python train.py --head_dim=32 --d_mlp=704 --vocab_size=4096 --norm_place="pre" --norm_eps=1e-06 --rope_base=10000.0 --tie_embeddings=false --init_std_down=0.00323 --optimizer="adamw" --beta1=0.95 --steps=13273
Each number is 128 + 32 x the weight over its row's rms, rounded and kept within 0 to 255. Layers, rows and columns count from 0. Numbers have three digits each. The size before them is the row's rms in percent of the matrix's.

# layer 2 MLP down, 256x704, rms 0.056, rows 0-99, columns 640-703
096:143126142137127072167185113130168108144111152076152173141067153107100107118157164150146122091124152191104121155182135156123067133196137124122065133112131158103144089179131159118173166114147091
100:119104098121134098172207124118101151098140100163188103148146181142135124067158154083095195099130144133089178152146130085158116096130098118080114117164108129149116081086122134130143234164161154
108:117145129145051223118155148163089082107158146135156124184113114117058150091149131166122147093130120136093082133087125111122143125080090157145104161161114140143106123225164130119141110188169153
100:184150115059138057170146100118087113213163112146106189112145137136198151118073090103128120104124158140106081160142077114126134143092143086151109098140126153137090057119045153122134208132140138
092:121092142094142174147125132160088145102145075128213146170104129144134136138130158148121112192127143148114119125151167214181123156132088111172083157072104100121106123133143132156126109160121099
102:081138095106097153098082100209208098124123117118189167144110150081101160164105117030131107155123090174093139095179108125130166118105080141072123131120128161132127121182096129123143114143093113
098:219177144116202110202195104135096144192139173057093113079104136116154151040117132161132114128128129162112160152088118171122089139111080132106190053125168136142088178119103145135132094104159171
097:144111149107130107108118101105166114171083092127103127156146088132041115178149169132137085094174129108123052136154123087132150129058129186052116114190185183127149087107129114144136125156104104
094:196146118114114099159153092142127112091119107122144132153158099089122151155129129175113196139124157142124105209141190131139067094163107127145147181139178077125132200107178128166124088100151138
103:153112094144128153136157140144123131110148098137129103161167106113208075121122241091170015179156094092104123154086103106134160153135227152081078133137129135114217170109125138122138092106111146
102:113133174108213177121150138107137123134121117116180087131090127199145164144093084088083140127122109167167114133152141110189151115184139149181170071135130166153166100139123102201116187117140167
096:095084123143137101203147096159211132114084098110146119151088161123145156107125140089123132085147107169163041109126129162162125128153102148161107134073117123173118127161173148136171125133120119
092:149219171160144108051134109099098138129081191112102125097120106125066207158105156068089185113163086107099203136112043159208107123093122089172140119100131205125154135170117119134151176120088185
098:147157156182114096152133138124105171157120165108103112135138151138158159095125102156130073176194085136128245135107098117157089136136111102089068138077169076117121094099133076132131157102105094
087:141120142127115086094085151114120160132091153065129151156112144170216167142125075120112112168140142182107153146113145157151153128092117159115156103112171141114141135102111116111154191130161113
097:145123092114121167094139127132103159153124072106128109153093164151128124096104149169159085096116146111104154096140117125154143105148117142112213153098131119151128133201098116152090071141116105
088:105115109186084126119182121107133179078132109116137154162066100136107141204153174098087095156139093099113083148170080165094121129175112102119108119085106101065161096121108134094058151137131116
099:087098185161130108113116099136094123095147103144169119146101139050128138141138171061144131108078156164139144100101122115134134104126105114183144106145080130221077106174115156113174173145142183
090:077152137134173110123169181130183124163139119144110135135130136101108147181124141108124156204170082090108125157120071120149101144149158084160110191116098143132111093135118130129111126056161152
094:112138141088151101208090144114179108122150085131109086185096147124065130101128122069121164116130127110135125095163177190146105120082106120170134058104148113143114153098150174114173104174091127
101:154164141126116154180131140134164103149147092114149141097145130152146103077148147155106085092179104135175132079139126097079131154139161159150172155095164109178162060094140073155082116103180121
095:133162085122124112142178175157138137185128100143172185128175126150087127166124100119140137106111152093143058120122076167145162060142087110112166042164127156158092117162129142152056170194071147
090:093120145139176109089073136116157105082105126163159106160086119158155117139097166157163108118138108160138129144147089127108082084157165145160153072136088108134105111080124105070145051218083088
094:123102130181153083074123143031146133065149157108152149173097133121162156137142149170117128120133104139174095123149114162059184131100164092125133129158137091096067136189115143081132108088092109
097:147150110093126099153119139143182122204084135084188155161095137074138165157172101105133132067140181121085174137149073123139105148150122096110167103128133161136116176146130150134116036169128135
102:095083060047155087063129163085140136088126117134121068141142217182052136153158135134109159128132177119168151075101130089145106095197082165143110199092087144116133130060079159118157169128137165
099:203131124103210152144145122169090171119096128108129123127121107178126114162145183096080071070123087097134140131113099084206107146191113133093117121089019114118124123113099163178161106122087147
104:144109091143129209136087110126159152146144185098107183113133083142120118181121116125120194194115131126205117113159116188110165069091080159190119145162109094099117130140194115102137138108123089
099:142197106081132196127125202161172142148121079093102130078148143118096134103147116135163150174179121161175089112166104135135093134113066128089131110143151169164147117120102116116139126157149105
182:122113151178107074090121120158116115105166117152144104154044113151132113154064151100145159091165083154129089144082140123121079093167119119104156108119121131104084120109178149184153085110158148
131:153113155146101164140167161163105134118146116078141183149136101075132193127149174162143109105149131136155186105090123106155193155098118160137122170158124137103178106156126146109128093141152070
094:168180131103122166144140172174153074102149108117156155113146115104129131133089113110115144121098123144141110197115108133135138150132114132137151077100101100147125134144180127149058094129159167
093:132139069139133153115101159185125100163065140164136107176138147153121079169069161177120127091098161106144077119122145150102135138108111160129083198120082084158150113094105082138070130113085132
102:063235047079112136156167096147157109109145189146067149137136164227085122193068067125157100113112116129147126122129065112172121155152025107094174104100073149140111121134115122108115107136140102
091:090147112105069169146079115176160153094149153107142146154144122086115097162115167110097137109143119111100148103165140131118188135124095131146085115151153084140102122098148134149142195071110130
093:168078108176194112133070138127138136160102109135119150136113114122127130121123176142114130075090197182123150119121142175087168086036109128145116179098172079088145184109136152125135155150111175
093:127166146111119100081143069124147111134178105127152176136141133065011128157147126157182101123131168122115119097166102157071070077169140082101170123100129143078140113184092144144137137090119130
091:122074131151149100158152105195146145195111120130128127190047142153085101189112100114164171158105190157180131147144167078076138139125104115183127145150153142103070118150109193137128154078152151
096:131165106105138156151122037145144165159138216148132136134141113142139081144167109105100129088083095182085102136130131111155107157114148095141124135126132109077126099154170184188162110156128078
092:125139097169169137159109151134181168102106155103084044094137176112140100113135082120071084104092098055134142069184162208171121125133170141183118067111239108156162164151082113129142098032071102
106:137128111112158094099104122132130168190093133168110088067117148189112152109185164112086092060063165128087134158139112117177096122094119141070089149111143089106114195118070135128119156139141089
092:144143097125144117097079114101169119195123074216126171133176133163168114148113103148128154097121186102133091071100130174119135103059128051124179129140171110093124113119152130093171118151108154
092:106116063091104172079138106187154118188132106086093126077127170177089176091141046132119063142161110125101149122133078145073142117155107113116102092129125176117119135158153144086132143139119127
095:129089155185092108146147085065150166119149155126163092158135138096128126101153154091116108232134120144131116167139139130099179130153153071081103137068097171099098147154127156145141105151131179
098:096061135167100098144158128162131143126108111095084240076116131137161157154142180143088131098162171136105150144072105158166136157119114089132149139160171179105127102170123120113072122080105122
096:122153078096129089095099137177119159146105126131118169179098182112120144097184196139150166108217098064115160131148130106148139088123074098149120121092139075107093155091148144094172073168097155
100:158034134159136107103115123148120116183165177107173113132151100155200149126120138140088102076060133073133119089114119183118152174150171128176156135163049170088176086151130162177128100175152152
111:122163139127109147099105154118103096069188119155151115114116119129162140131127152091147120167104124133143083080111129176138123131161140148144132165107117092085122090151110167112122141099153147
099:145093119074137186113116174093188090139039101193170135128146081138122102129094106090105117080100148187184143123172146129120107137114109096086091158113146134141094127152082111158115143073159123
097:138127082101181192143112152135173115134125077180183158077140074219157129120122144154137135148079110165141094188157179157102216128136166094064134103099121085090116094154146120112151117115099124
099:064133112181179079161094120146105095146113168121095080141108086197151196130140094135177138151128125133156140136181135123151120153158169061130126124113162125080136158118087123111115115132101127
093:111140173120093136138154120090111147188161121136155147146067134114167149090122085118125077104047175086120144084133141139097091109134172150115095086143075147119158094134097173123161140128107113
095:123146174140123147140135147086170163091155143153120129134100143178112164100153146112150198112154108210160168165141152137192134213157098053120140145136142106098099172126140139156198076153167147
101:138105099174200168161119101087170134044143150152141117120156127072088117085145088140092106163078113103065055143214128151183106119126123099099089178130112137141106121091140126172171118180168156
095:147093094102090102131163131154119125074083153130104123084120070145137097125150116129123134166179108124143160127092089124111132135120088147198146124151109123137111196154171132102159112111069081
108:117154129118119059112096123101086118132068163131132093111164155148107148109118102116099145153099142096126145093146124160131118158105145037156126090176126154140048128112151157092170132124096130
095:141117129142166120154093089108093137176177120162139106092165157165137163143118162198117113166093158188167161082112179120138146193153137129177067132138084158104143152167090110091157083083079126
108:162148142147109128093090135104126142069157136099151163168164082054099180149183104169215145123077165140149169112141098132081115094141149080196130133161106139128137149124126094097099115192110101
094:089070070100131143111116052099145138137149140131037078101146114046160151085144116129132226099089142110161119112115151100105124111115154121122159130091187065128134114114136100133104086095103121
097:167132146128085163162112119136118087171125196039161176114112155131134119144148085107165103098124141175125104148125096140110146120062111163140101110133078148154128113135150165134200159115192073
096:120215154161158210123154152139147114157128148077106134113171136137148130113138084112105114161137109106121092164202171127108168100189167133101186056153158118136096132121185149154048166190151167
096:129147108134157184147110126081150147123168111147131152172107138155109094155127104092085134141092149160143173149145142142149105180143201134122142132098129131077160134178113147146097051164164120
094:113134137103083112141146120169148113097121101143103097137100154127089096150151123126114143085147066110069159170085081124043178116168131174157110132163125122066043106170148151130132120136088179
101:175175125153135135155146163182119107081124158130109133122128073152196109111147117142130125120144103089175141108160154103136125129141103107098182094146160060107077097135099126122185117183170096
096:073174139175111080141137140098122177142116129129144185083115157143119136177123075109156180118114142204126149135123139079070131137150137187092166146169103143140143100139106134094073067137145060
096:093102099139146055147146102139086122062156128118110097145128100072139105145111085150129157146156077114123106097033094082129131117112048099191164075112112086092151121110136112115128179162131155
097:147106121150097159172110149113194131127094150169154123059150130125139129158109108099200107199116101093091100131113172120087098159159096193139145113126147174125111117115107135129154229142183160
097:095089128147146112193060131111159133203137132123123126128156120149154090090082123125119141139127152187132191146114181188163119132123141105167122100098118176141190168057120117132071137082115106
100:117135127121161053047070148146088120123133104159090140140109135093165118095104144123108126098131178178118114060090163116089198121134096150122175115147134115133125086087130063110107164174144152
091:113107131128133088152134196085105128107125096148133120114147099119105162090143163108185116108141106125181119147179121103124115151138130120083092124095143108106120119107159092135144165125117102
100:124177167125093202156097130138152101128094125147164165118169132106173103060117114163119101125091106142122107068124091129130184086178076113154161155085128084148121114091208167178140154081126122
098:202129109140150114058111069093057098098095114112133121156101112135111165108152098101132100118114143167102083082126162195150091111087114095169109167128134125136119140149126155116102156118099146
085:107123097117121138111139174156188153136143091114164089130126100129130145108111139109157166183148095164175138103126111088160114110163162137087124117106176137133153153141140095148158137081131162
104:089141086097190110129130136132140059122130111104137100173087143092127116105090167110099160108185144120091110140167159117155163174140123100108154099137124173106092104175146184141105098130096101
089:111099129144113151160130110144101110113141118136116089123105087073113138210106134161166109180162099109159146150099093117142085099129144158167189099095130111166118135128099150151111116139166112
095:081106157133111122140114084069146173147132103106187084087183139146106117116124173113111091167152145143130103150145106096173087143049113156135102096115152152112130123144117126145068141158121143
095:166060069160200142101134149138126140126152115130098169169129121036192123128151134138089134122110144118132120167145158171158130138175069106142150119103106144120079124114101088144150083154159186
104:122101108109130106176180075147159148108097168143106060147094102078114124147089076154089165174160127071080098115200133146169177092092098110136118172123224129144109215115099133161139110153092138
097:073130122161149117102114139067107123151126135116082083113154130161133108196131069136142094133100173101158104081070126118127051124117137150170123168141126166089135135142118103141083151169162102
099:122120150101095122150158132148194149101139121093095151128169131110138144118188104121041176151153136123121141146131150110159143143167132118138140132197138192123143120137127120111136116146083118
094:137130200125163148103189116154068121093145120181121096125077140126119177144122143139147129152104024109068181153112122136142164141130151146047151142121172134141142090118142131112117154123172147
095:102053188063126148126205115099088138181097133151136083128116127143130171119140154161135146186084164107095132116096083117168127085207122120163093129114146143101101100112118099112201115211132121
095:071129096131083174125114191122174096071087108158115179159098134188129138113144152141099097127163127090063124130067155091123157122123115154143160095154124095156166119138149121072135114112117086
091:142120159173119117109117070153134126124091178126141122139137130110168100152099132186143082120129171073160100089147139108138146136112255103107070110124095150191140122135134116158082134130171105
098:062132165184153098155123155114171110163156161100093085143119133132116171119110126137085174092162100096105090189107162107116203120137122127116105149172135164156159198133113129083148118143066149
101:114068100127162112155118117176124106108118144183110120145123142125182139162112150103119154093126142088140154096108175090071095147151126149178119145127103131126104117096112145176110127108180124
095:145116158088141077114181143121130083105143062105135139118089099155098105139123134161092180159116169186125146127139116153195158108126099094156108159144136128097134132116154116121084101122107125
093:101119090101108103116120153183117115127121034098118089074145097131153071143134077081132140120129129104147138128117089122093098119158186116050176061068148105118147163117123125130160135079135151
114:146110102072137165086150089154123127120192062124091150191130099120139079127105142105100077071126135092133129139121116101203131108133161142124150125163117126095149152145136090171153145157121157
098:062099126131096058179119141117078129182156146132079160052094134114141154143131131163117085151104153197086177102107144081155091154149174117125105143101166192113142156110143158171158127129112123
137:195163164155137116166152110144168176120086117128103147086114100116118184150169140138124187192156122071101141141127157104122180093094106105184181088126096141112084126179096177148151088103128139
094:139157089059050137170106078158087103067152190165161095118091125103150155105134110143156189125151152133110116058086111114160146160135108088127094161143132103145158178042169155092153129127196115
102:160132165116154163150131063155168116033176158117136137107125170079122065115105167150115108134075108099051127134146148113134148152091182111157105127059053077095138122089114136218110163108079158
092:204110140111145105132153174168157094115126113092082165201130157119125179131114141143137192069158127141098175125115109165072146110149105151220124144127190164152104084129142157093133124140085124
096:098162095130126157137048121192113089119165098129170122189125102137139157137106103172113129150139128155099165123131137090103087154109122146137138117176123147113162095149135097115095136146139138
089:126122136104167114149153117112208134143085128143080166135115171121167115137121214166129125090134123163058148170164107053113130158156079177099126103122064160127099104091125159138039116092140110
095:133116103072118132147167147140118093101165050153156068099121099160078128099128114161139146112153132106157144123122145133156088122096096223107122145086107054190169168112137165109135153131161131
101:074090122101076080095160095126109124125110168152162098196164151173113184155098098105113154130114135124108157146160148165111134121116070120126133133111077152154134106072147099077055185134130148
100:166098163109083142196172131060134205073062120120130098143122100131139116129163110118090115174160117148183091167114087196143136115068125184135108169158089060143146160100201095089216080149095105
100:054180122116065129103126181170105157116127082105139128129121088165119158155112095095159155120144179088193094120170163127115104076102134166107144128102161112097126123088102145124099127123140164